Each number is 500 + 50 x the weight over its row's rms, rounded and kept within 0 to 999. Layers, rows and columns count from 0. Numbers have three digits each. The size before them is the row's rms in percent of the matrix's.

# layer 12 attention output (transposed), 256x320, rms 0.104, rows 55-95, columns 0-79
081:451403488577566484511446532440491506530471462416539527452426469490477495547530585467543568501549535517530535516497503454416470570471471500427546663483474557515555512490555456496395414595501579497424435429477455451469558614476525542549525491
089:492570498507486457598416524511522471418500489528441469456528507462536485410454521374536450515403588611476473504467558521493459520528433546472566517515447586542508500509350527526588523458545460438456536559489540490546469473430507443522540532
084:454505487516436512538481611447491452578561537442467521553447546549493525520428458445507486461421403526447431473418441534499507494517412558474562479531507531490512475516496519451435485534583538460549617473428459436558568560522451443471481460
084:614426476556566565506524495514513475519433459509500416491466538498550382535511489436527579446463509509506390440534578416520478517504548505508508557568447435466530562589450502654475456507416593510537530516527605521492493504484450553521525589
076:484462434456463470458487551545450524501441490487512521469514487549492508526513577544475494554618540482542485529554432511529494426487544481506471522497520559454459540533502469437550487583478552512521533472526513514512431485450484552512578512
084:525470519442468383477358537529515404530487375438559569534464442499566433410526575471439486494418539544493576447515508574496521405484498518571532456399464465552526546622462467437537564572515506471455540461531448412460469453507552520466501504
072:478536449506453462470457488378448477508573475454410496540611504589591465507541487467541514494541467528490524496567494524428464440560529529488467454526546463456569555542496444469552447478456553445450510540411569427494492478407470539537578484
080:518518471511450494450481496495481454565512530547531559496457459498494398525435568543521406548570503586579512495472493443561486479516596499542466565480483541517475507405534448512465561494528453553381502446559549441461566451495432589477524503
074:553561497519490546453461474406577471455547482530553601556445452448504553547487501541542509464624442523457485572523446579517532487628607452496473537476500551536542480466554410513490563471563513526460425584484536493446441539514515525492513462
119:577429444534555480482430513482521524511532473430566513473490550502432568539525561556604518566593480420588490455593534540474470436474456542411488539497542539512505539362524533493493473626390477601575580500469406504500493452531496493396466538
118:411460578485553489399589544497517488457587447462430520521462538515467472446433549465491529625586542529461640440495487515428502481543551518512497478513449539516525587440506460496511439471551378529520541535480559389492535584501425456394575437
122:415501459487544551533530464411536534487440550480454567467525393518508580449586601390527497479555555454424435521498501585511518548500437521500595495460520487527536524484478448483465453546432507523424582461514469434536535546405471457436390619
122:393515469543567446549485479511419512624532453486544513529521420509471531428515490435525547490542441420496534552442495538454446573570500519546483504481459484518455460491385611496531535481560569487549537490582540485572567571564541589447515542
127:563497480447457421574514462583469544495505492612512504505528434457460467546450498554459448522579523444544521440499514483497467558488539422575503504469529564498608555511567556485427477611505502508451557540486564515635571558491450409548413533
126:532507454471465473511398454507498478546502500566425588563510533568541466507385530518486484491541470452627533578529453549541447562473480555501404581416497429504554459516511551506497519493525539502513475547505468486511467520482500441522454448
125:464539527505438467478534493584590542538464553567585408482520522543498513618495493464524514366346498533470571586472520465499509455467416612540442601405469509530597551599602542527515495509533427443479490491486582525529394390485440485376464418
123:479436507406424510460471512506522462525587571573461523483556514480496575618497483566546469460532514528509557497549528535534582570516510489535489489503559605530486520499356494526534429630447503535476436553590421495392586439470388548579494405
132:633509490536463495536561378442462533489545522512554532559496449480552510401413376472488454510528451553529447461476488439546474479527421525474473485503519443463563594580509492472523423442481466458556536388495438581513541443502521455449491471
125:489411455535525473489504488494542491575491528515513491488527508425511496475520483395514495427472511515544508525530489586613456542523444359442452555528474579534499511523545552549556595515533509548438509434518547442547455480489518457450461559
126:495612581513533505494528469579554454468400467547492462576423434477520470580483522532558502523481449579483403369462560511615648429582437531528602521494575563637501512549475480457468470436505584478447443460491586504549463450469397455496542545
125:515475526537486517596581533461584539507522459540490382463458449498559450413464471420538470582551520535511493497574414465497479516500516449537515491463471489444482462502528542476453505426478545578539423454546487536459531540440512474558466438
124:426501557503463532492477515463443462529433546542373444453476544583551454495500529504428455477530509537617577525497532540573458409440541563546450436494494537432528441544448505467496447442462541455533453441515605574519574478512569532511487511
126:411509490576524475400523428475485438456415439531439567549497471612503595597482490602461487545389433568407459477429464470513446483508510515438538483482493546467510538542504545501455398452481572547503499438520482516484475534540481478516504526
123:516497519435538458462497514404499591461468498581503528428545454510510496455460510498466473490535557431479536549434486471571520553550465479512495616459469459601454526475480592525513473499511530529483569549533596492546502537340531487508478537
123:485459522480526422477484490467572429539542481620550554463568559456499424527503627496393429533378443449465563524583412543449499529535525471484553468434449461414554595452470456549501506488517477491570513324558534580420454527555390485466512490
117:461490514534443536466526550517395563435495469414470473480552586499430502486436431556580471419431480475519481497526545517533503548528563536482511557478462545462473556508509586495598562563481532578381526547480501516431521403488502464571497508
122:595444479492511541464508521501565415501501561542506444625530462521474554537565452523479446413483481480495516496514433520482427491523429397370459500488479468457522542493433494524566502464502425554451495454506460608449475538503432595481500478
129:407446517543573520413487585547366486493521491502533445479519577472489366514496534458507478461507459550464470476563471523448515511487445522544454485496497523599503454508516451547527403525482461496555465485424491469476588482486551535530328412
124:450521484478525529474412567566467469493583430502540452496600442452487527469562520469481515446607549518486424574546454522416514512474457492427442567478534442437549560450523469468460476541470471482476508385484479548432535519532482422446417528
122:466482530494571496525480568543492555540431478470532505524451480396553448625556523522570515526367524487592523486596529470479415465524604540524501517540539474451510498512460536519471489560510412517535501502578526538494407491523606467538549485
129:442488525582472494520439552545523511444548463594530500565599505517407572438465462490538553539460492420438546474473498508512460439528493554396543528565443482551412496511465440504521428537586471516531529538481456513446469507516495440507428525
123:504512459601514516569564473475449509506480542506557496476613545488479502438517495425514438541467541520508441428507520520446529560540514474605545487465542444434441458529554474510456438500416591551531545543482512597449532465473427506538485402
119:497493470484527476533487583630624562562475415509439516473608458479480441530495468541495505419530452588551428603461449513508492488511540477599545389527571529438552481624449480501524461413496511548402505580426483413468466556478574501463450549
127:495466527493439510520569410571448427530536548485496474478560457499398490543500470588588466498440533557580509600582502537494494504601442531547551496415487481582470444469505537460528415466485507414521511511494493481426465461561495517529482515
122:508629459531472519450467490528478429510478547483472614416485547449493443459463447543498530575477446515555621542516500471516464516515583579521431465614507432592484401470512513429413468446470422482553482515437578398528603455493508475453585490
126:401549468543479451495545390431536442502487484558515521569476540520436478478432543547515533434512462568543524507453492483414584566533427497586499555471561442424533497511465546453542458422468500608475521507507506525512486467549508508485526444
125:561551512483436515493536550542453416485567529531476432514481433489555441449514607484458473509538458494503525490512504480495569489438498574546429486506523576480517512537421506533443493536473561537523465524578468630480542472528456545551362529
126:436540550519513517515600486509448500499558555471516532356500480521524615407490498529532503485460561509481504462430518451540485521500504483434472550512506546530440456546498526486470424433426474468430403501425584576502540603485523536508476587
128:527417511544535422522454523466532510493570456520435481478501570508458446480502459476541537491574464449478574514555471446385418489530518525497532511490488595403462480500478427515545494570432644441488487525507520576505407518540508525533554412
122:436468495516434450552437468527455550489480520542426575553554548496521475456553471525492471478454440489456520478580435436512455380542492511457534450580573530483461541461408448480515539468524569497502481490540422564635436494461464551443525470
126:492568440530491419431461495544487497632567443541513487572471451492573469493400458521471484499519468413448533669424480541489503500517571461578479574514475563568455538499414458463474622521525532450492516426503476548460472430564493501503491532
# layer 12 attention value, 256x320, rms 0.0612, rows 56-95, columns 0-79
080:542456487496568573437497483535501493570511485481500555459474504539467465562601417518506591570561500440533529499472485463520473519524539509499482530494483505526458483442488583432460574449481456528482526391509541466471454548471447536457483368
083:607409449504620520533532491440571511476478558584463500491365485465459458351407589563559534443483421444496468462487533512485511358520589531404491511444496544494495453495488422501503470542505526534537445434519528593411393528560526554511528575
083:489489380592475471509470504534553413552508479438511462450519514486482557525504451421562486520429447448491437503506387563539510460516539655521465515638534464449519458535505443537429445440493512457447503519515521527447508450486524478522483488
075:518497537392456517466555516517524488564532495527515432461479494477521527462487456440417540447444466472476507470456462551512423469528523576431497497440472466574520472560565473481457449496368473487455604409669562485527590486415500584516498482
080:544551668473478530460533498469478532521463638604466427517538542485425549527496535490566490513503516499482485498497443567439521552516471590421463537529523475464549407538406512438376430569478494559484497569481584564482495465479493518502468436
075:428471449512518505511440424508490485481494472595545609510529512551498429557505466548464534591474492501463476453410441486517472539485435521458413486461503505598474418389523507360362479475441496494485486482558448546468567546464407517404471485
074:523383457445448557520603453396554532485464523475518397456540436546532513464456497527480667552398462526527537560535490510533411571427435533554441478529457499480471568481450496531508525481431486506527564576487439453462520538468414422569461506
072:428433481485571603525518665445510494516433563509434450546545564545438546487428441457514517620414525459527563488558482489432492481403403531488420416585508423513547468512488488523524445555403525514530584566443443468458492466521550587435532433
128:400537460528470547507518451478477447442528438477489579424585528436507449439538462483571423536397504424551563503458458448560621504568488502471521508510520453443546470484517527488469557454512464404480470483541544598491543539561525471521412560
125:470439464516472557547526603529486442498429477532590506504545404491463579479473591544492464498483537463542489488554427347501450571572455537521480461427533440452551516531556499481482484511590398548479519514464531509489515404515579549503430596
131:520430515521610457539561454526501548380535484464476513531492493487493456418465540463510558468517566428512514505521514491556565524494518539540506442422438503481441468526524555499474526455514491425441503482605530407455474482427528446550525401
129:569487541586483458510541423543399425488466436552508470414553448543584518412539427566458480513411562443485501550503546420502508460494466592549507443480447437600468549479489492481446560485519492574470457574551468475520493544526458500495563452
136:495493510436491519490551477489511541526572541511501436498518497602439541617498404508494446462474565493523511418444498573576567506530530472483498542514476500465490580494419466597553575525562421496554538513531447496544517415447520473464493481
137:466548451515466532516526519562508578519442434460521521507516479507506425560530486501485459453495524506619463477356525532528533489455526508611485522458426577454532615395472507461483555541511533517615414445511494535501480576546490449520499503
134:598398437545534549501520554506426537414478530515518511547471540490450425554521525470452587469473522448627489376518521446448415461532571415464508517384442552464560425430527574475472531438495569394514470494486553540567539467455445506441531500
127:486458502565468535534497433584489486439469462469515558496468485409477550466531498542557471524471545502490518507378510474517478505473431431495509465437558508486612529501530524560482515440564468636485519520528583467462491464473491475472578436
139:514556497353519444523507560426603432476471560519478588573451490437482470558473510584511612539588539516539478587475549446446543431460542546463562542495529458427400534415560448514441512571470472423468483387434514493567514412476520544501536418
133:426485429523513416455449398531479453562497440516444486495466476570423521568455475463457517525453561499511419467535556494488463497600507516511529402444524535511543418517487501486530527490487506471476604470502492598629603520435517521565474545
134:460573468498500503495474519537482472454478496542514576509404556443491573637479527450455614536415561502520470467458473499509432533556501486430541501491493518520507491439579441501532426524432474606539545569551568540498453522554545511575579485
136:509498482432514423445414562430518446487518562499515503541490495537570520455463460546465528581448505548555498506399437586549495555429511384476532514529538492516556506493417474448451427523482568407477520563520448426480475580486509478440428430
131:512466528494494478539492603555446506494519495543407372582535475512572461503506540446428506464511467586533476438523577487515408514444507520489586481535504434552442513505454534560502465488522502494554496411537592478534483505525495538555505410
133:375574492444406463556516498513440498543565527476543521555429412517538572496402435449501576576472514517357641545500597424449544483419472572437408514404444493549471474502523523556584542486548539458548527486473599453615435489488556525485489578
131:450382509422533589472488564594479523457548422519462479557472541470508457486511459514474518498480527482451527507418592487480556525494462526353583551526479518547509428468513461515530500467569390603531515440566466535582460480580454437428560516
131:605484487544473527535547521465495508439529524503518434408564528526544539537569443419474475515572522531532554590585492437511465543410428506465448459503477523533442448500497516435453496555570515437527462605524529504497505502545571555514517483
124:554443471360505441505525573437453491490545565516434461518498543510477439480428456403529500469445466449568514482507441511482410495493569568571520529429503458589612539533443417585492442567505500502483588587514561479436567470482531472553438524
133:416544553566478467441495475549507510545438452490516558563510483475526468475479412546544488544572446540475581517461444507446515486503599540485476489554499507466632484332456559457432432427517522454543466511492397511535513482437492572542450560
137:472517424526501578509590607600514447461556549517522484499581493567503596490579414529442543475413472475445488426596514487525505479414562430548557458533478654478495499508570488475539441395458478551538516479441532492475487570523497522457476434
135:551532499584601556484538485459463441444447545471506504494505465418494527420576478527522510516535468523576491491539451638497509463532492484477580594525498496526400533485425500502602514522484513588553535542482479398451470451599543574506456508
130:536484435500481457543426436491438535567483549493527497463600555523541505568495554505459536503436531571425481412478500442489464601521458510510523548534523486487545566429524448449425478568448538562423486423438513518470585464571483522517529498
144:476476494452446404579508412561501463493571439547449519417503481475511572465503605489549437503476489570554494556480482467428443486436410511406564537411572440482499521463492500512525436505512531473530544556514518464535482505537559493534554433
134:449545529479479450491500405488471504600437413475457455468474470461422579467467555537446543446459512388483469524501576482578459492504451523561603415559553481561558533590522494431488489468630539408513460425553488537511472482355529496470556437
129:483417409546542534527509471478519536443459515539538439486476552467546538453546523552489485479493566451498466427552478480470477472473611448496517518476454415377507565458522480464586468553533516499573509486636514487477479475446479470513509542
131:570440438554500504498498497471501430523613444508615448488543417472508489471467495518558553579547495452528497500542602459524447569456490525482396511431478473477473559471601557421362451532539548481464530575538509576510451419488469505518475453
131:437454453536445451543446573403448603566418529503397476556570434418522440568588423471395614445536473445531480449405434571488574564486524508505515467474527470523569490520553489522460427469489462548498491560535530495474535547586552507466535517
139:497513493434438517464543564459542453482606496395481484460414545479464536520522547550476498524466511532528495458607512487503386470452575542508506553506449489473536530549417499541535561537523409469510500539541460513595392452547467503513627548
130:465458484588545560434494534441512437477485492504439483453467630580552511493451537471455533555524433514502532524568478444506394509499473560442447456510499529510429462439481543485572549522479517534528440558517482490447496440582445493433454569
133:524507536478533467499569545528497427572558512603480521529480468482446423504492479536459548482555472437461497484579487456521499507469507486449425535416473448505469628544571465474528406525507502528445552465556461498511526513477488456444441459
139:545496514504466546551551452499490489402412515557501468402483546530547573510541521487463584582541565575515443498611557469522565495455543387564540426412559483465406571483335561465525533447396456484458470523517503443482511526454462471536532413
126:475496505506534472525442455419592407404514447540437549439459527499546444612480521457493626426378578566408536537561479453454486534527484587561447480518503422491373546464478513517454514563459506382563450553511522435535493509568509609595507509
133:563560462487454524484452548456449406495542557513395419603460510540548515427492472465533483478516600507506472446508415508529410520550467509498493456422460502403411565561443449471605478611580556479500418513614503537432482543566550467537496425
# layer 12 attention query, 256x320, rms 0.0542, rows 64-109, columns 0-79
106:490559526406433476542529564464469575429522481608497465562471480489524462537494436515427556475536543460526512491566450495531546492537552504451390480458521486556501489500484514627532556517522487542554379526468425501506516524486493534481456540
109:502474479566449570516557527545478506527420495456455437583537473462401527449449565577573532487497501485510550439526523537502564525371528459438566485430447491503496525451594522516548469529546416491430495504566548570468509534531477475414554434
111:566407473476538506551413549548533569565545446476555512483572485531543539515485451457449428459481525521420552583495513528411513540506538510446561418423538513534556489495398554419445594426533442532512476552606388509561565493486529508497436529
114:462559500570474489342514489498508545451565545515461443452518575522594505499442516542423516504526519551532387524503513525522521563537510529546524537480464522476577522509417564579473500541595609406439450538435552476484517570443464501486484537
115:566491485555540494520562508473524411536487494445480507511511469553493460475559424596473638617515492392511569477592555433403466424533537541488481426572436531539606611531464557517493514428599472520486436559513496471533549496447465462490583509
113:512525464501491525648522445472564568492432534551536512460450518430505461538511502458500584421466530471532480465501512429541428551506483518564525473422487512495515486538565508445367534495380458513496587413477475557588480542481504397438460460
108:507484522414528553525620503511441633486530556529432509494418521435546591544488514571450511492543443540576579553569601451537492419582487545528509509521524445517506456521490511501500530360471445486496447448438559520485467410482525551518570489
110:595488411472587444504448565487519546404431486476468455603500511507564510507458552502561521570460555433520388483464491601416436449531523582514538511492531499406473493528553547449541554450475480448455467499525526522534524529539464545466479531
102:532507486520371559486483466511479471614442480412520568433448424529515480511489496486585441522569583386529468517486593528506549559543370467513539488513604516407557471522543456430535469498504596454466517539488504482579436553558535504608487474
110:598414406434493430531509491476517437439465529552544450508444519464451448534520556478393479461488482498513498473549507428597451559454444488564538460548496533532463505504528587545485603401467483565454462438449456540581485459517587464525491530
109:501493463502472502438485508624515607436520394513470502500468568529539486471523487539453536496571523525526521583510406475473558478582449473530583447503494496490473392560449437536535497555545485551443497459488450447398453518466410383466700609
110:482398513472390402500481499485447511491501402599453542488506534541485491497440502517439493606485544538505510520497483574605565542394597473541483528450531499426488591525452505568496514514509487518552461517525582435540530430541538499479410459
109:454469467541486431551488516551476515438496437463526467495465526490559457454522405542433551457431367604476494453502394545578528538467520570523526446498515538459529521564599479531551459522522467517607521570553580541553439518488584553594474584
112:429416501468541519458615594445501543442505503529504479562525487576542551424427467472460567496553498565489535494487412572419554549504472487477528525506497599523527492479590482449449494460534479601474463516522506521489588515500428522395548489
110:545480574456458480461521530559431570455478453526518507484533504429438568411535481447460640375544460488490579447537546451610490465528476560477502501460481568529504507508432486435529483543521465564498565353541516434478450498476572489431491478
110:410557546462419466601441510401405626433531471481461504491515494471572572472526523449541455459469463445496530592540491544540429516571444444465455474473543533531508520522502517624540486498451530531531428521512502491477496452494577398567590539
112:558406513539503543452515526465493580477435531454454510558469425523492440509456443463478435489451441454450470517575494514534500460597418590456508570462482525454529517546553490454453500391483621498391482473562503505514510433424525492486471540
114:534495474510559561458566462490504484542489573558418439503454551523561417488453532567484623548446562514531465556471519415600468431520437527490471451583528461475484552593552543553491527479487540475530535453551449478541496513528494605510528499
112:550418512470470457513485498529492589546444573475538449508442571540560375563510609518463554484545511447386509513409492606435587626470489555457455529502584610497506407447474493503511532589551538595433488535511588472502481445468493503489480522
114:451482500504561614478501487442505611517513481508478475461428516564546481552542567574493515519525467560436520492477524524514506537519494507467415494501567483413586444474521458524447476516481526437425571583504498579373517434511594495526551549
116:543492534562531484531433467495506529559561566564527497492582544531543497411554439514567559470602491553502445483551464498450501501519466453505455489479490402498448474497568489546479562457494522444498433398397423557503397519462440490490488470
108:465515400450576481441520464472512440447548521475566491492517478480493481412517456524471502426530523499527434402567433525517423416412513538414431581624526459475522466506595570518451563574584489480419471565563472459447517483541400443484462482
112:450580534522473565535429438511515506476600485572495554565444491517559614509510443498500515523481450545498386426493545530497531461491492532462494459519504487543481404468422587534488542565431503471584506557479490499504521533542553472513560456
110:459421521422538487446500547491443577482498460461566529492605507493526519533578480453548562491558496394510477484481488504596529514559510439579424530430468574465457567526443448522490522565438404477551639574522519556417573458435548446452495561
111:575508507473512535547504488573480424522558423473479486420457409515390524489448504537590539442467542520483459656551437481541433493584464476589466495560414470557473508538608437443532488522547397452445448468469441504448544548484558526501550463
114:520452443483506501484478424591481561481541555470508501464480551427481504554530530490523461537523419468527504536509418501485446541553460461484551484415635515553456468456445544474527454528481490454502460509597629527450526571431503428446464411
102:479497568488486535529531511518478499555527521403488498461551501476530425482520470434441465473475480439524536527530581487514464424533544468499504338520486590578435515531562471461459536614540505464491549509514525535470546447504529514509552422
107:450551480479418450423538488546491537519575466526458486538469501612474448614552516521409417497430474515506540583434545458484520503544537538487405413464473479479546522538523503470589522519456569469495424542515336464497499469476505475525489494
111:441542493541457485520405564518570529462488472479507458565596519479475486515547510495539488504528558411449568463445581521477550546523525517476525610519464480491484480494493507463519527588499507520533502443521490434480615487409535487518569542
112:400490555559488467528418526534547423525590581457563471552599446552511507540504484460501492494515470607450484613565520567507443530368486483554456555463559478516488529557434482491540509554564447550490563489345477527431536430401504594470457483
110:513533497461495550521423497485484473463514553452457528509617535520503542406508472484507534499431521465432474522350532417457607556480465501539487531503530460400575465497560410477422457499524548447501493474522597520489522598461528574568517515
111:485511436563485549462383455535511478466476488517514487490407509423490446514485551507544413399537446488477500489480475562531486499409446488505479449486462537489596486539497461440608501515490444505630511406489475485425495469522431462540471603
101:491422509452475419457505490511537475532554470487550431565434527534467479505479481534509452437433518523504498501426457587583522426482552494561382439545401381534531511440513575504471505494564536518525522427409525422540470376526436568424599525
100:452483496467516584550527554548543472620449521460504533561482420491413501476551588566552488528468434499475494402510482479487512457516492520408396435447506581464473450448412479550417492497512574495498528497446423566576472574509551500462472407
099:497521556513481576567611369423533516527472554525608503434488476550513526519543524442519390407455583508585507482490466460464371541485443496395560472536566464486472450619393477447436400436481536478605465509471526597564597539507548408478438532
103:556507517520488493462424497413520438528566490514560510518452552525476387511488432490549502475551489446502514516531449372441456567540455420517572520469517429361529462525503459530525542561485574423489354496415607504460463534425475539558588534
101:553415564531525379460551509436423413482506638527470525616484457583459475468583571527495624520457485514550524517567546543448480501540572598494504483483532551489524509493511493473457455476542482510516572405459478517545462422509416479551496450
101:491546544474529545557590430519579525460556494623486581572444500443525380473518523540491553457499454447409511546507505463537606505576508474545552515441425503607506479486487464483554514553489443599537530442553521530455494520386573545585561443
100:535464467455468526521497500528531497499491480516461493556431560617589454395427470474556497473381524478513525519476583555454479410465620447578500519491455463574501563498609451552438547507548529490421521456513422472531522497543474521439451481
093:506584517425586441514514450581464400523490544420431483525477553424610580551510530491501549492495526515575513518464465433480508452508510439508492531503515503513525485556458525491530497540522570595507578554488491465536410458449421472533487517
101:443574558444569454616512468532446543525377521522489516501614426500556564417530514601564472457541519582495449483466623458522460609571459501543543552562492521436522494452477566618543506497481530546437457539470526365500462483500450453416542492
094:497498463449475443506461449514493451497482558522405432542507540431458502568503461509553527515604555443423511561558502552492478472475504503591411516430553481532483462483418415482491595496522515472488562512492504548500557492583602496452495499
093:546454541537446440558428558479519416482490500458490571538522503426512467566444450475459492570504475520486570464521537512536567476540511537493498465512460472453524473454578455451547450478488524472569514547522470397500432554516491554385566489
100:502500519519465433535563494593435466571527509473483615555529571532478454475437631529455424466434488513525466572452488500537482445483501554478444469505494600445477436555489582523521544507489505440595485512560506494515460480593495426567537618
092:560458508451542463579539564593527538533483509497562520442547469619592453420555548402522465563504469487492548527487466461578553498533567409477543451465473523530487529416501463407578482501550481606465526513514547540480459533519443537536587441
092:484516506477485408487556419568494554561488516481541456436485504472531390433470500544471499518482466506481425517473456438496518524469508429484480552557512532673570488555521479531588559474564474491508511516474546506580523483565484535552448443
# layer 12 attention key, 256x320, rms 0.0562, rows 64-109, columns 0-79
108:504465489472497474512526495537522485475485501523527397466539533513451548593456513529437467436483455443484482440466496559490524517524422555449552420480496415525528509514481431495545472535554422460488551578508518501499509511387517518446471603
105:431443503509660474439386515518531413485409542448564560573446449484465453491420537533576496506483559591555572497525493527506572501410471535480449427531431602521584572557516484484510580406556530435485448423461492472498445499550558440573512563
115:510511542539524518542451567454500597504475518443478545455518529436541506538487467608510460431572457438458554538585461491453464442534507521457539412456561483577535474564419564466525563479508508516485448544550454562459502502497462521569526430
105:483551489585398463406513587480525579500550563544468516479515482524501433484405545395500468422582533493426463379452524495547506565511458475583502532426537553452432571549484583589513512518500489472553425425502509396588597498442432443472453469
112:553539548512472475507436530554545527572507512504424502493487497415512539484451565573581529563389491520509507501542494488425496512512519479472475467411514517542517576590525591409462451465464524478496485531519568408591421485430499535524480477
110:492544598502596568490525465447530486382542452482519566453496512493438534541469476450483487459367515435556527559499532532545483477490544537501507491506451481460569500500402536514506530478418484549526550560465555530560576518563600420494520491
106:505540581540472542530461480531551479530494566541446575571459482501461481507490564517455501541501463402542520489545548422433474407496476489515473531556458507565519466528544512586528529432500454551429566464475513509392519492510434498456367484
110:530535453451501461385457502579446486489501539534606559478477441583594481527539555507621540477470498526517525523482481515505534434487521565483452429551543498453462469575545443514567592545493474447488488562568493561487398565533491520466404443
104:531381527460439418531527490465481446507430517439452479469407549462513478432535448549560389493477530504390529435502569535472561460487551434604480630522531527499519468509480436528545479613485533428444472502544474521554532525577492526530529561
114:473519515452520450499461463576512581519537567474411520504489580506499413576474500581472465549489480500454466492548443530555515546538440548537497525499425505510502514499537487492494560485575515637534425482519541453459454565571486598625421470
108:477477467436436462497488426512476487415509342423479531472478490430515524532450533421520491473520466515612608505515548548463473548574476499563576476451467501511424530546442512536419476507453481495460551485477528411509547529540485479488543471
109:521571512466424486476449427611536463518550545475444402557477508502440469535517460513536439572515509532462446550416449575492528493555537457555469584456526595508474573569491530469520513445498436557530487529576507458475465516532430547590471464
113:441467491564464536524443543489551541566500484420540670506450559542546572561520457620466466534520420546510569596480529497544576410460457522454467489477456506476561503487417489521560457475503457468443484557414449479503527494441512487574516445
108:467439464363501554534427488533446511531505495538449423549533482525500492552493449466562504514602535462502546465484421497552543511546472444531559470541440424546459556462590528464473460481462598525526462568471478466478482462585482440512507515
106:471565502483544476578480552499526568521410496639466555395441441475506445475431426435447515482474498468525569485631535498578457474561504543536412538533493477496505511514555459477344462532517477521391390450609442433453501511514526512539505520
109:416509482460456557511548481487505530536508560468485467579491533474556524522529502520526429437447607566498630480479481516439417518459466493431511534487460499513439420448409568509464466412537514501619482547524438477474388551470503461509495418
107:542467461531566503483414510471455481468525536506530500464508527463515461449435548499496484565542576406396480455559544516491431482498449519566516542484492470541489445449457482559500487494501585563522547480425578610482499548497501468415430552
115:475481377482367499491447463418455471473476466522414486575519461583462451529559475519553522582549494512467492476464549427506543539531481513542554694512534354541547444531447534546453535574539486458449527514469458445419507478507462476493493522
112:453443366499555531569499506510411551549430398566524453456481479498578494551471484513505443595562456530524517527589605455521536457551504549444569544605515532511505545491522463495497515518539450451581494568451517481545475467459428498517450527
112:522433448547450544510504516613554491505412503496497452446505476473603414502479488571432551514481570532424497562499565554400452545497565438451531491482495464509441469511518536500455500542505423487515512536539516466508480458470621472489485502
113:409490633449469459516412538542449508544502429486525442429418525522517542510541496535523489473505471510427541487515486441549474545551561409391486530416518465520404463449566540564493513453427418501525531389366527512502487499449512509441440511
102:516464461518514453458427571516460516521531465523481506467514494520468423442482498575584499551492505486607426437519477501559506523524464515478496550508502533444435528448568584530457506484529498556441485553575478503417629445470493639478506477
111:498616488584513572472455488506573486473571483457560551471460488481493478471460481560523532470496478539463448374379508493594617490461528448466475345517539506397489451573454478496501530482485482478481403512504582506500498550490536432488528461
107:513457366542535481517539470495515490504537504514517574542469513503570656491506458496519490443485479488432441424464497524524358419498467480493488466495460475578476558480509477535434485536506450451581520493470577517435541488492519443526532445
112:468544597487525491436562570503544571471429570402440533511483462503484484463533549431645486446435479449502434398448505467500501555505527370531465498508449578506506490391503443510462541497538574404454496496533434522579580508518490470568465572
113:492526510512501527415540582616537529479572481464474504535500601423500465476458554433503461537493511476514431477464504522427477507480489576531554506504541602543430469516475424479487384537538468506494609561463512439551453457488483500580432509
103:524468553510464457505509490392500505544477507528448554533540543502540436526547442488510469503514534468393474495486488484536502473518451514496483374513466510527491441461557502518453495424526440512563503524514479585434403547525476559598572500
109:503484566511596467552594545486544544562549563492449439549585576552437499463499533605524423457450522499445497494540547511438467473562486528444435456491470471404501559542540545484520464431445485591507532497514542481510512470503535443461517513
112:617491500503429499561502379397503503493465456500532516479534508458473516503526479439507475425467493521471437442488450558450479546531465610491454529457505559538438481514492549452520528487437528593439472450469551448569382492466451476514562459
111:509457473480480511592563499403501549552492631366562555507486495557512479473547514488522501531493415464406443579393463564460494474538469426482525570511495449476481492539526588471550428575447496476471472445539491556463434440438523429461560545
111:484467416469589570528512507419520502527498548441428483542454538483505515448555421528506486372529478603436453588421498515567495545503514549459452640459519545466516527548492495460451602491436454439521525531416493431460478536511529586457569516
106:501482555564519520581482532610530491461488489524511509496453563504457494510528442508419443498507445492574541421422538559546477536475470493465443478546492469519404503497485495529598558543451473448537523503472458412503518477466508433574495502
097:433475474518525519441470524438530530553522454534459486501506576528460560499537546522433527520560481469560474475570518534462555397502581526459457483524486525560498554500473542589473465554558541494539510446399483437466430568461447511457507467
093:542476514542513517493519481439509484512588435560478513586485446545411453495570469586452544505496483487460450540616517356502615438533466520516464484407520487442450405493479540437503461419567477424520555488517530484570468573522520437549464474
099:494514553579547560507593478509507516445489539567532420485510489517430479575525385479535473447466496471565517456564603472553483532498565425438515553583529460486423420480482523507436425446491500462533473540584537526529614474500483426473461425
093:481501544448449347437545513532411396486525570406539523459455435477502506512523546541573517453589592513481478499509430515553462533492412463567524611503434499505453528528428528603439527489468556441539359554476456462426559530451572479486523581
092:449505580514436423431549465426414452527513475475487536511461540526394457393537568543475559485448601478525528523542502456438417523525520507515475475494561582509505536471467499422409488476505621532525515444513468488479436490542528462508465522
096:488553553457615544584434458596523441564483433507472504502488523465491431624559477506559491382556510490470541490555550477531510435523524529558532541524427484535453538528609379542543600522488515534579520447506517532449498506489493522509532428
096:522451485403468509497479554508571497521480405526494437499480512565507474507523524473507466414570447490450465431527435543531481426405529533524515454509499465569531451468529461408469547516444539463454550489521556559605456496590554546450520488
090:501535548463530533489492435430481502552474469465516604449454441511567462546459484511528455511542573480539437469434417442535493428470516501445540553544565476443459463436492435462478569568560539583493561552526522471538469391430480424498477521
096:494521527502593502536533436518515524486481512529450530548517489360571519346520480468443506443527491523522483405536593410508612514529388586477505525561550543509439518518403483500434510557515553506483488501520490480486535530502482405540438509
089:428457495506418436509518453517491651612573519529507438514553523484390478539465483510513521500534492486439475474466429626444388508472504488480521571541426448541495570462488514517563490509503413459480544444596450551452550494605500456566519425
093:529440598482466456533427430440524384446446494550567480478475432407451534438446451486530437558486537527405518486562496545613444416537492425548474451575483466445550457509493435453540522480429495536517500533470485432497553477482555516424470473
095:537409498524428444342602548506500547431511464545561511506432591461578502456484598500494477501520495552469422569470532463515463533539518519533472595428488496585459380570466504518603538471522389429562433562521527502474543575465471472560486515
086:494450430472514510523504495431525467474522513549482547452495507557584478530543616523532554511403555478493561513502481488453456508518479533584486448470548522549486423394448549441541454462532446569500508464498473425503546504564412483471565539
088:520470442459545541564577501513453486523511530394523540528384471509540410510507502612531491533458465449475504583467491542450636509412485466440502572568569480482476488449463485571520455485485384422438536441424543578526526512626460482511500427